python train.py --num_attention_heads=4 --qk_norm=false --attn_scale=0.102 --init_std_qkv=0.0211 --optimizer="soap_variant" --beta2=0.95 --final_lr_fraction=0.0 --batch_tokens=131072 --doc_mask=true --dataset="wikipedia_en"
Each number is 128 + 32 x the weight over its row's rms, rounded and kept within 0 to 255. Layers, rows and columns count from 0. Numbers have three digits each. The size before them is the row's rms in percent of the matrix's.

# layer 4 MLP down, 384x1024, rms 0.0881, rows 55-105, columns 384-511
095:133096060150090034154159111068144136136136104115057130103130209118118145098152138105170130130143167113096172145073111083120119129102112125106122145116162129163132101115090146130129109120193118102140133122150132126134060149084082083125095133165143144121098126134119175144090125098093154164151114126172117095142128159149104123103130118133108127111145169131107108134125072105094098180138
098:140169170052109176129096121081130147101108133147163094126121083178176115150088152172187104156127113166094113175122153138106106134096134212134160116121108101199127152121150114142174106161103106126116121159141140088094128099052164131143162079139117201125148140152059150146200107161077154167093099119143114101164127127156071131105148188142143130077121119141072104202155095142160147087139
101:137157111103108125103190137129165169122138144098094121141118129141086177139112112102034108150083127123123144108084117106073102017126145049118036138107120129112144151088092138143109151138107081162110156144120101181157173122103102110155091141092107099153114104204114123117071156124136143122108099160153166118155083109174165138108119069094153149113058148084139187157141112068149081123093
100:094134090134155159156112097107094132133170144105102102099099149119132109147158144102104132159124106074081132042123152106111122171146152169108185100068146114127124071162147122061136136183109151118146119098098083128122164094103163111135107154155109116153102092149118138117119087150097125080150131141130107038116101138102103148095147106148136113140142129079142111082151142123115090144141
101:077140145120096088084080134155176039133135062159121152111196049109163142165084183121110104147118105110145116138131136088143116172151105092077104126120120174140177109084166214170142164122126145116144132168116137159085172159139133146126205111106109147117154084076164089167110166164166154116187109148170132173131122173129128109109078118114163157085115164074098044092135128191147128105124
095:127148146177167125102140107188166061156115097129156142210141152135048143212115112150164091170080170202127084116110167192129165106098124096173084104137132095167156169133104121176144106143132135110153097087121131096134164092131126143096151089126145153123129112142111101126114137112125077134103112145119110096128091193174126118098184138166093156157111079109116126134129078078123211171135
101:125192073155145116100119128150140087091135113139130185090113136096149118111156134110154129135139130110123154197075079090183123155111178093145142156060138169138142132153148159127134167105153109111159194154152077121058177101131117078153126127080155093096112106108150103111168119086141173145168173117147153087135089138156056110144119089103113186158160148051140149107116226147099150108136
101:108150167125095106117109124151101073166148101162112136106147183154104116110127142118107134144093098141106116129126127128114119168120115163146087112140088137118106152100076165111140131164119143138097185152137093117076185118168200094183092072088108149162142135078125103185101130153138188169125130114056120135125073128148074122141117090139105227077152172141118137143129144124187131122133
099:095137101124157137106160133105177155135092126069123136104161132094134146091122132099134131180084130093123148136122120117146151178107085077149170162107126121119089188110090102156087139097099053121106115104098117107168118145122152111131139145111124176144178102125120152117104111114097144082116147108164144078130116122154084115118134128114134104153071155093111136124136145161125084176165
098:111167131099172137103143052146093102137126100124169165096154116128150127165103161107128100095142157134115119118119093103120138166155154141124095133143159144162126135137103141118155067113184105133074154154115101087196117107130162180059122091097102138139129120138131156121128076193105157163102100075102133115134130108137163205129146066171088065113140141138116141146126124130178150113138
096:129091106119048158154116102161133187092107151094073098131135119139174097100125137141126173129130134132067131154131107131141108138115172097104150148085165111092163115120141174068098129108161178158133134074187166147154047092077135118121130150107149078113076073114135121100123139116102106107087148129141127166111124166098110120136112065111112175176132164105115115136122056133092090198144
112:093107120135123088137166154109105064140165079146097058086147097118223143123160148084095133173174135098110117153131070148127143109097130133068178077252183120155140149157134123104122159096137173167106129129156093149131161154093175124048200121148148134144086136130098089135072223138134145138149103080125095112148089091134131119110098087140137099173146105110078151134161172107196067121091
100:123154146144084115121121117160115121150179188158130104099143144174125181154132144138141130130192069098161111096111152035081130109097175153115146145088102136085144166141149122119135157120105132095124114164100148099089126083079206107136085081111119086133116099095076127148132107096116226167155182141164121145133170079096128112168077128114114139078176133118077106126118163124066135080170
096:169124152108105216103138126179182129087119144193098166156128151131118200108147131122169143112151183127121094177125128125116149113155131153143145099108033083139147170144139094107148136164181167108140120124099069177108110082102124080147066154151128117125111112186120144087142156163134138061085104127118120173108112110173155125153079147172124107167079096236166158206103137148106126060114
098:129124113163138156148177079115144166132129133127099174103119136102129155105136175130104132120120123130147158160170063127112135135103085106180138146156141113171112158154145129175122056108124150145100105110109136124107083143155187164127096070140189121100104141130132137121086130104075075095093112087072144159121175175076126154074105156118088215120135137168161201137110123088143108164143
104:192115113139111112129113155129113133105105102139121103145125144136129109163095131123117142153119110170137157181087111059169110076117154162117128153100202146093109129145128136142155125118114154133092105146183163154133127102148139147116112142106103100135162100139129133110177125114087114203108163122149109094141136093110167130168135137167129197074123151108131184105153072064121106141154
102:178130159144162096107076156123143076137100089125140085110121105113128134132128128183078191120139123153155133120113066107089147124110089109127103204112092135115199162133100104160146100134140146109111158099128125137142105157033110112132135129091140141169139131131144137095128140110143126123167171141119116069094063089119103136128097115148125119107169146157170103110157134180200117068047
094:099161094134111126151141076113128159159126116040100133120105138075110138142117102148144138149080095115116070157142161101144089113104125168139144121165183163121185138056119168133085136123091151147090125144112125161172166124155056099204085195115131132114180117124125129125138184122135165089176162119099169178183134121098074110137103152131133114186146116167062110104169134090126117148175
100:132115130126112166069132190173099107171202140093137117124080095073117056142088108151130103107130099121114139112110076192144148126135060078166128107194095095121117159175144108119144095078103129145087156131134117152158095182120113093147108151173122123181091141102162105128163082156132124166103172133076188188136160178146148122163097106126158147133150141147110086123085166114050136176106
101:148127168137152101126149113134195105104133080137125140126103146141137139117109177123108173050119161074177168095180184182080166096115091119099189136135105142057109078146098121120140092084135159185136173153146104066122107130146119148188124205062168152151174151094121181151130125113164144155109104099135149184071140102158127091104158160146096102142149141117124128105159144100138141114063
097:119103122130124104105138106174079109136084088140102132072109082121111160150140104084156140171116130129150116150118119089086118160093133129121094164133174099201115101137140107115194117131124110102143181078135105094125101161185145052135174092120080137106108090132171132141165144070129092200088071056086129064131133128153095145195156142103149121176118122091160156209075117118163109100078
104:120100115147178153138054123112137111072149113153128134132087127112133128094058104101143111137146118104118094125136071132184130128147128112078144152139195116143117122001131123107120127128105117081117079083087128159076127149196084159152175151161158165134166123191155099211149101123106116163133171161087140121116129107118179155167141075126108176146126108095099144100139204140126105124147
103:102075156141117123191079017162120149158115138128070139141083140117146097127109154169049168159147112110131138155073188159093169096071113113148071103114100174115172131149143136131157152125120087128173129146169106158138115165089087109156126116153133167138121171102111162157069120134185128183124105164135141115187084132095187134108101178174126159171096105128093044141149130123080167124107
093:178098175100142111148133147176162175076144136112154137059143159132129145157069135090147105166115136154121097094152197180120060127165092127120078114130154045108134127188076145126147170129154123179102133145136057092153100125126121142100122120133139125149124145083161069083164154099142120162074121175149129181076117169148091175067174163148112122107108143089104109133121102121111199124149
097:164152120110135105111185122135135149121100104183135127166109144082093107151084096195094140189170145144108109231146158125111186184164143127144092109148141199116132134137150069174167101151123176079177089084114156097129167150155149143150138166165184095163131138116173186111179106158125105171131133145143132133050116129160124161129105103139120155186093084158160094191111086097122095178112
100:131133087135124114152146124135129118154122145084086161126131152136130138072083116084153132117126090149145094126106151086184144096101148139206095146140136089032103137147123133159148143130202117147122187128140098107109139145160064084099151145128122123120173144144164090112144211122162095194116111130126122149080158157096121110099181076157102099122135094099143117101060138086142122098137
103:122125160120082098086140176128109105121132110125097180163138098163163072161110067114168081197101098142131164104101148142045130145147104143097131146156130197131177171086114140062098170124120091075119127136130124098146179132068148069136067159197090094142094175161091132116100098117155114167116143143156190102069128164120112082086130156118122069132122105163123083190152108180119141106071
102:093157136100133140178175123132097095112140096169115117091124050142106150138143113150174089099175110134120094128142116089155106132143133108082149123135116131050113120115199125096139123126072177153163135166084131157168152110122076117173107147107094124111089116101099187110018132139136069121098099122157066167114132117165064122119144176136120168098047152168110163129152162125138172124049
099:122160126103082124121217116153116155115135142107166129096120150091098122121127121100106114095150123153081086078170151113120160104170181094104113115117136113137137111139148129119106168171155220095102091129081134088137100166127139165161169089184143098110146131121125139147154140145105118179094076124164129055061156161059115065169111126105068129165155164168121139121123144092116157150069
102:123065093124089086140104068166077119110109113202133102141129115176149135108115115144156165109148047157144138170117095144075140152122140135110088136110120128136063104137144137177103105107137103127182135146120121121163113113092080071165094126084092141126148134068110064104112192101175125150162147135099116106162156156163129154122128124136102073179125184084185118174128121128105159112166
099:143133153115130122143120062125141156135059106157147119147126135126105113086094117139141138099140123131082192143140113135134145184154163145156115124120143134107126138139111184135120130056103158159097081130136129126142175134105110131100121131175117114110158144064130155112113155117137085139116165120098093183114131135107127156100141134087141157163160083103145123149091118090094143104106
103:175095126092089187131059096181141124104137096111106108160205142140106098137121117089138109126104128144071120121049169111091102143199104115056172153127134106115097114105206142095128169190095127142089113120119083152096075133148083167078088129213078124153156102117141111051176175146127113096102134102143174085169083027140163150123159089099120144126149081111051130125198059148087121173126
100:109151145124151159124157154159029105106149108161135115163134120098133122076175134108102094123142115170074154083146154126102117068081158192183111189134168190132112159146143166136127121136079156056140164152099152139141147165141184122131118134129135090130131125113145164130080100127120108224145130183129166130128128136148114117088112118182140148144103097121164124141072145149108173107130
139:100153108148129100112139157116157137184108120141114118090087121107144177122077122187181064118151105130122142160136113086093199170116166106107165138148145077185128117148167105130120147095120148073149198175153143143160065150104151135136153175183176129187112130097079136180113209092170139120067129151129095134118096139088169100145055189070110127102114107118139161118156185138155064126115
100:153163154105134184136154194101128147112121110089083157108091158117166098150109133130190086100131104116093160152131146125128105085164071109107162125211155115113124049189080164151161105074087051151127122098111099144121153087159173119201149103135133145075098148146197126125131096143181119123162125100105099129167135106109117120080157213088170189099158148139158021109092152047153148203122
101:199076112110102168144137143084103145130105130097102159088121148124174081103083117107139163118127084133142120125128123143170171116117112102135122107115122193160153146209120149144040116143083062068138122137133140168159133103101114107150138120138155156145112102138110144080211155119153143143126176128126144157145172118097158107088081097146080063091225141109073101098116151116137198110107
099:162156157154134163146147093191145090062101128126119111103130098105176125156120154121133125099143142166118151090123114170217119091129096124107155146230110148172156149126156085105109117130118115174050168144078155116122165120162179161078116119094090113139047099129112093115138143106123129062138093085138177110107163137172149175093140161125158135104119165134087133152127105091095151181149
096:142120123141125099163173108185082102167100142166142107151153113159133113124157076122089186076124141101136115131111115096142080121115074170107121120073089125119117115099151108148151143117115130145159145130154160151155139139143092131185106125108125113111159140152116098095065150135134126173204087180149168114169108181136121102129175103195128133186066155136158136146152088187111149064137
103:140152066113095108172118124099122158139102162109161097115129076121167156157148107094182183170112148154125132098137129152139140153168155152120120135124130132098151121121151188101074144124136127110123111058152088167124152156193120169108181104114131161141147125119131129128157136140154146111130145106161140095113175155064175095099123151106136127096153075132114220123105140084111079112141
098:088129174106127055082135044134074141122170130048164076134079174113131109143129118113108124152176100100147158071186112156091178098192047111144150139111153150104107087135085164114077120091087140097094141124130092183071136081173149134160083135081113141141122093133120121153159121182127115125105104117128125099122096158097120128113115167114161111155087120130122151137123110171133115125114
099:156095174106174128092068179174106155109105184127154124100155083130136155129215125150118089189097063111056185143082110170059086160097070090170118158171122101126140157082158140075119198085167117136151107153097128104145024088149160169183170120104171153127124150134163116096127141097141138149099134114124112114114121122159121115110177060112117101134092101115121149114185180180141162098135
100:131164113151070148203089173110099108163173155162156159158120172141095144129173133112149139147111147128160142161148128136166089157150131100133122104143089150146221152091164108093125053115169134141100160101126143194127183155110106210151086120149133078067110157137079137113067067141128111115107090108068129101110135062129134124175079156127126117104099117082141094158136096099139197167155
097:111143173113173173098113159110116144111148141158164118204160196089149093081164153195158128098200117110120180067095087162095128207127126072098175118106125132136169150087080104098157144113135169090221169125126158111118158108111155127164119183186158138096162168103125106109134174144148119063138118173122170141158110149099195131127116135127093149099143041150151184133111081163114183109139
097:093162096141130090165146130163099129115055119148125147133116122140119084102103164095128208041176172118144099188118122076130125150120205089105093139150176139123153116101097157100118092129144109157148144180151105078178138165123184115124108133171152120150120186093131132147136114131148170111092104104136147122137128085100162099143190116149128023115160186091145097150162146124141101091123
097:151185116130113158129121106123093140098093135127113141109165125087098050107171139129133078077186122171101106106163111157159102135144099065160117117076138162158150096115171152090202149134111146152052098086120136135102091120119147127124130142095147153133156072121106134110143137163178103167185175131142106125132195134127135158082203174086128168116113173142100116093166129143132100186196
101:173126123121126122115040125136132076144116139133145133167147144179115172155091120166123151192118094091115102149139097150125172109147098166124132068164133162167149127162133140125153108133169139183174092096145164067127094100132142100094132135113105161144036144161097091123102076117143097160163116138136080165184177123095090064121104082119162086141112136141108104122144116060148102065113
096:101174158077105141194107147093197149106113108075098146205142089128188073166144155127130142145152117165160062172124172099101113111088149150154099165136126093108153164122061149146143155156182115121140158145168099068055166122064098164092152123145162156090100098103157100126134145099126141097175175200081124099111091134128061145113154156139162191074156152107150109135119137137126111142125
100:105088159132210132092065169119131134116104077112083109041108128197176145110127167155126099121067092103106164113100087121114045102176192070113163121149144172106147068158120112181121092161075094085128094130160174150156195106158099132170129098125149054165120152095139131112167142151066132148167103131149136107142138145146170170071127145181163107062090044147110087115044089111090126140086
105:084123176126161128092098127121135116191182139216158112082113097157113111136131104095141140161106124141101150041104122064115097149120143124120126142201147145098125142129127167175101083121187136144127133121115118045180168143140118117135143083122127130059130135073077212129116174134125125128088054118116159087080221128158113108100107096128145098118055154131126114182056142149129106153162
096:138124062078130098127141140088091118110128148158097112131164131149152138155194131174090053216165113118110102133175102116133078131135092042124099121126102130075111111126105107095136099136129152128161094137150172127161106131099102127105096119109170125151122207158121173101120143125143162124128116124165054117082139153100209163139109143193144155126120137116159147171076135111166120109150
104:109130098126082099112137156127043163155110101092143102115093095130185148121141128178065188152147136135053115112150146142155147164170140143120162086102139115124064182094120055172136118164193169151145127103141095050137087147108129174148070175040127127100118159162123114097114089130109126167115155094070102146116136189171171136082156093110146097100135176133108101108062127213131160149117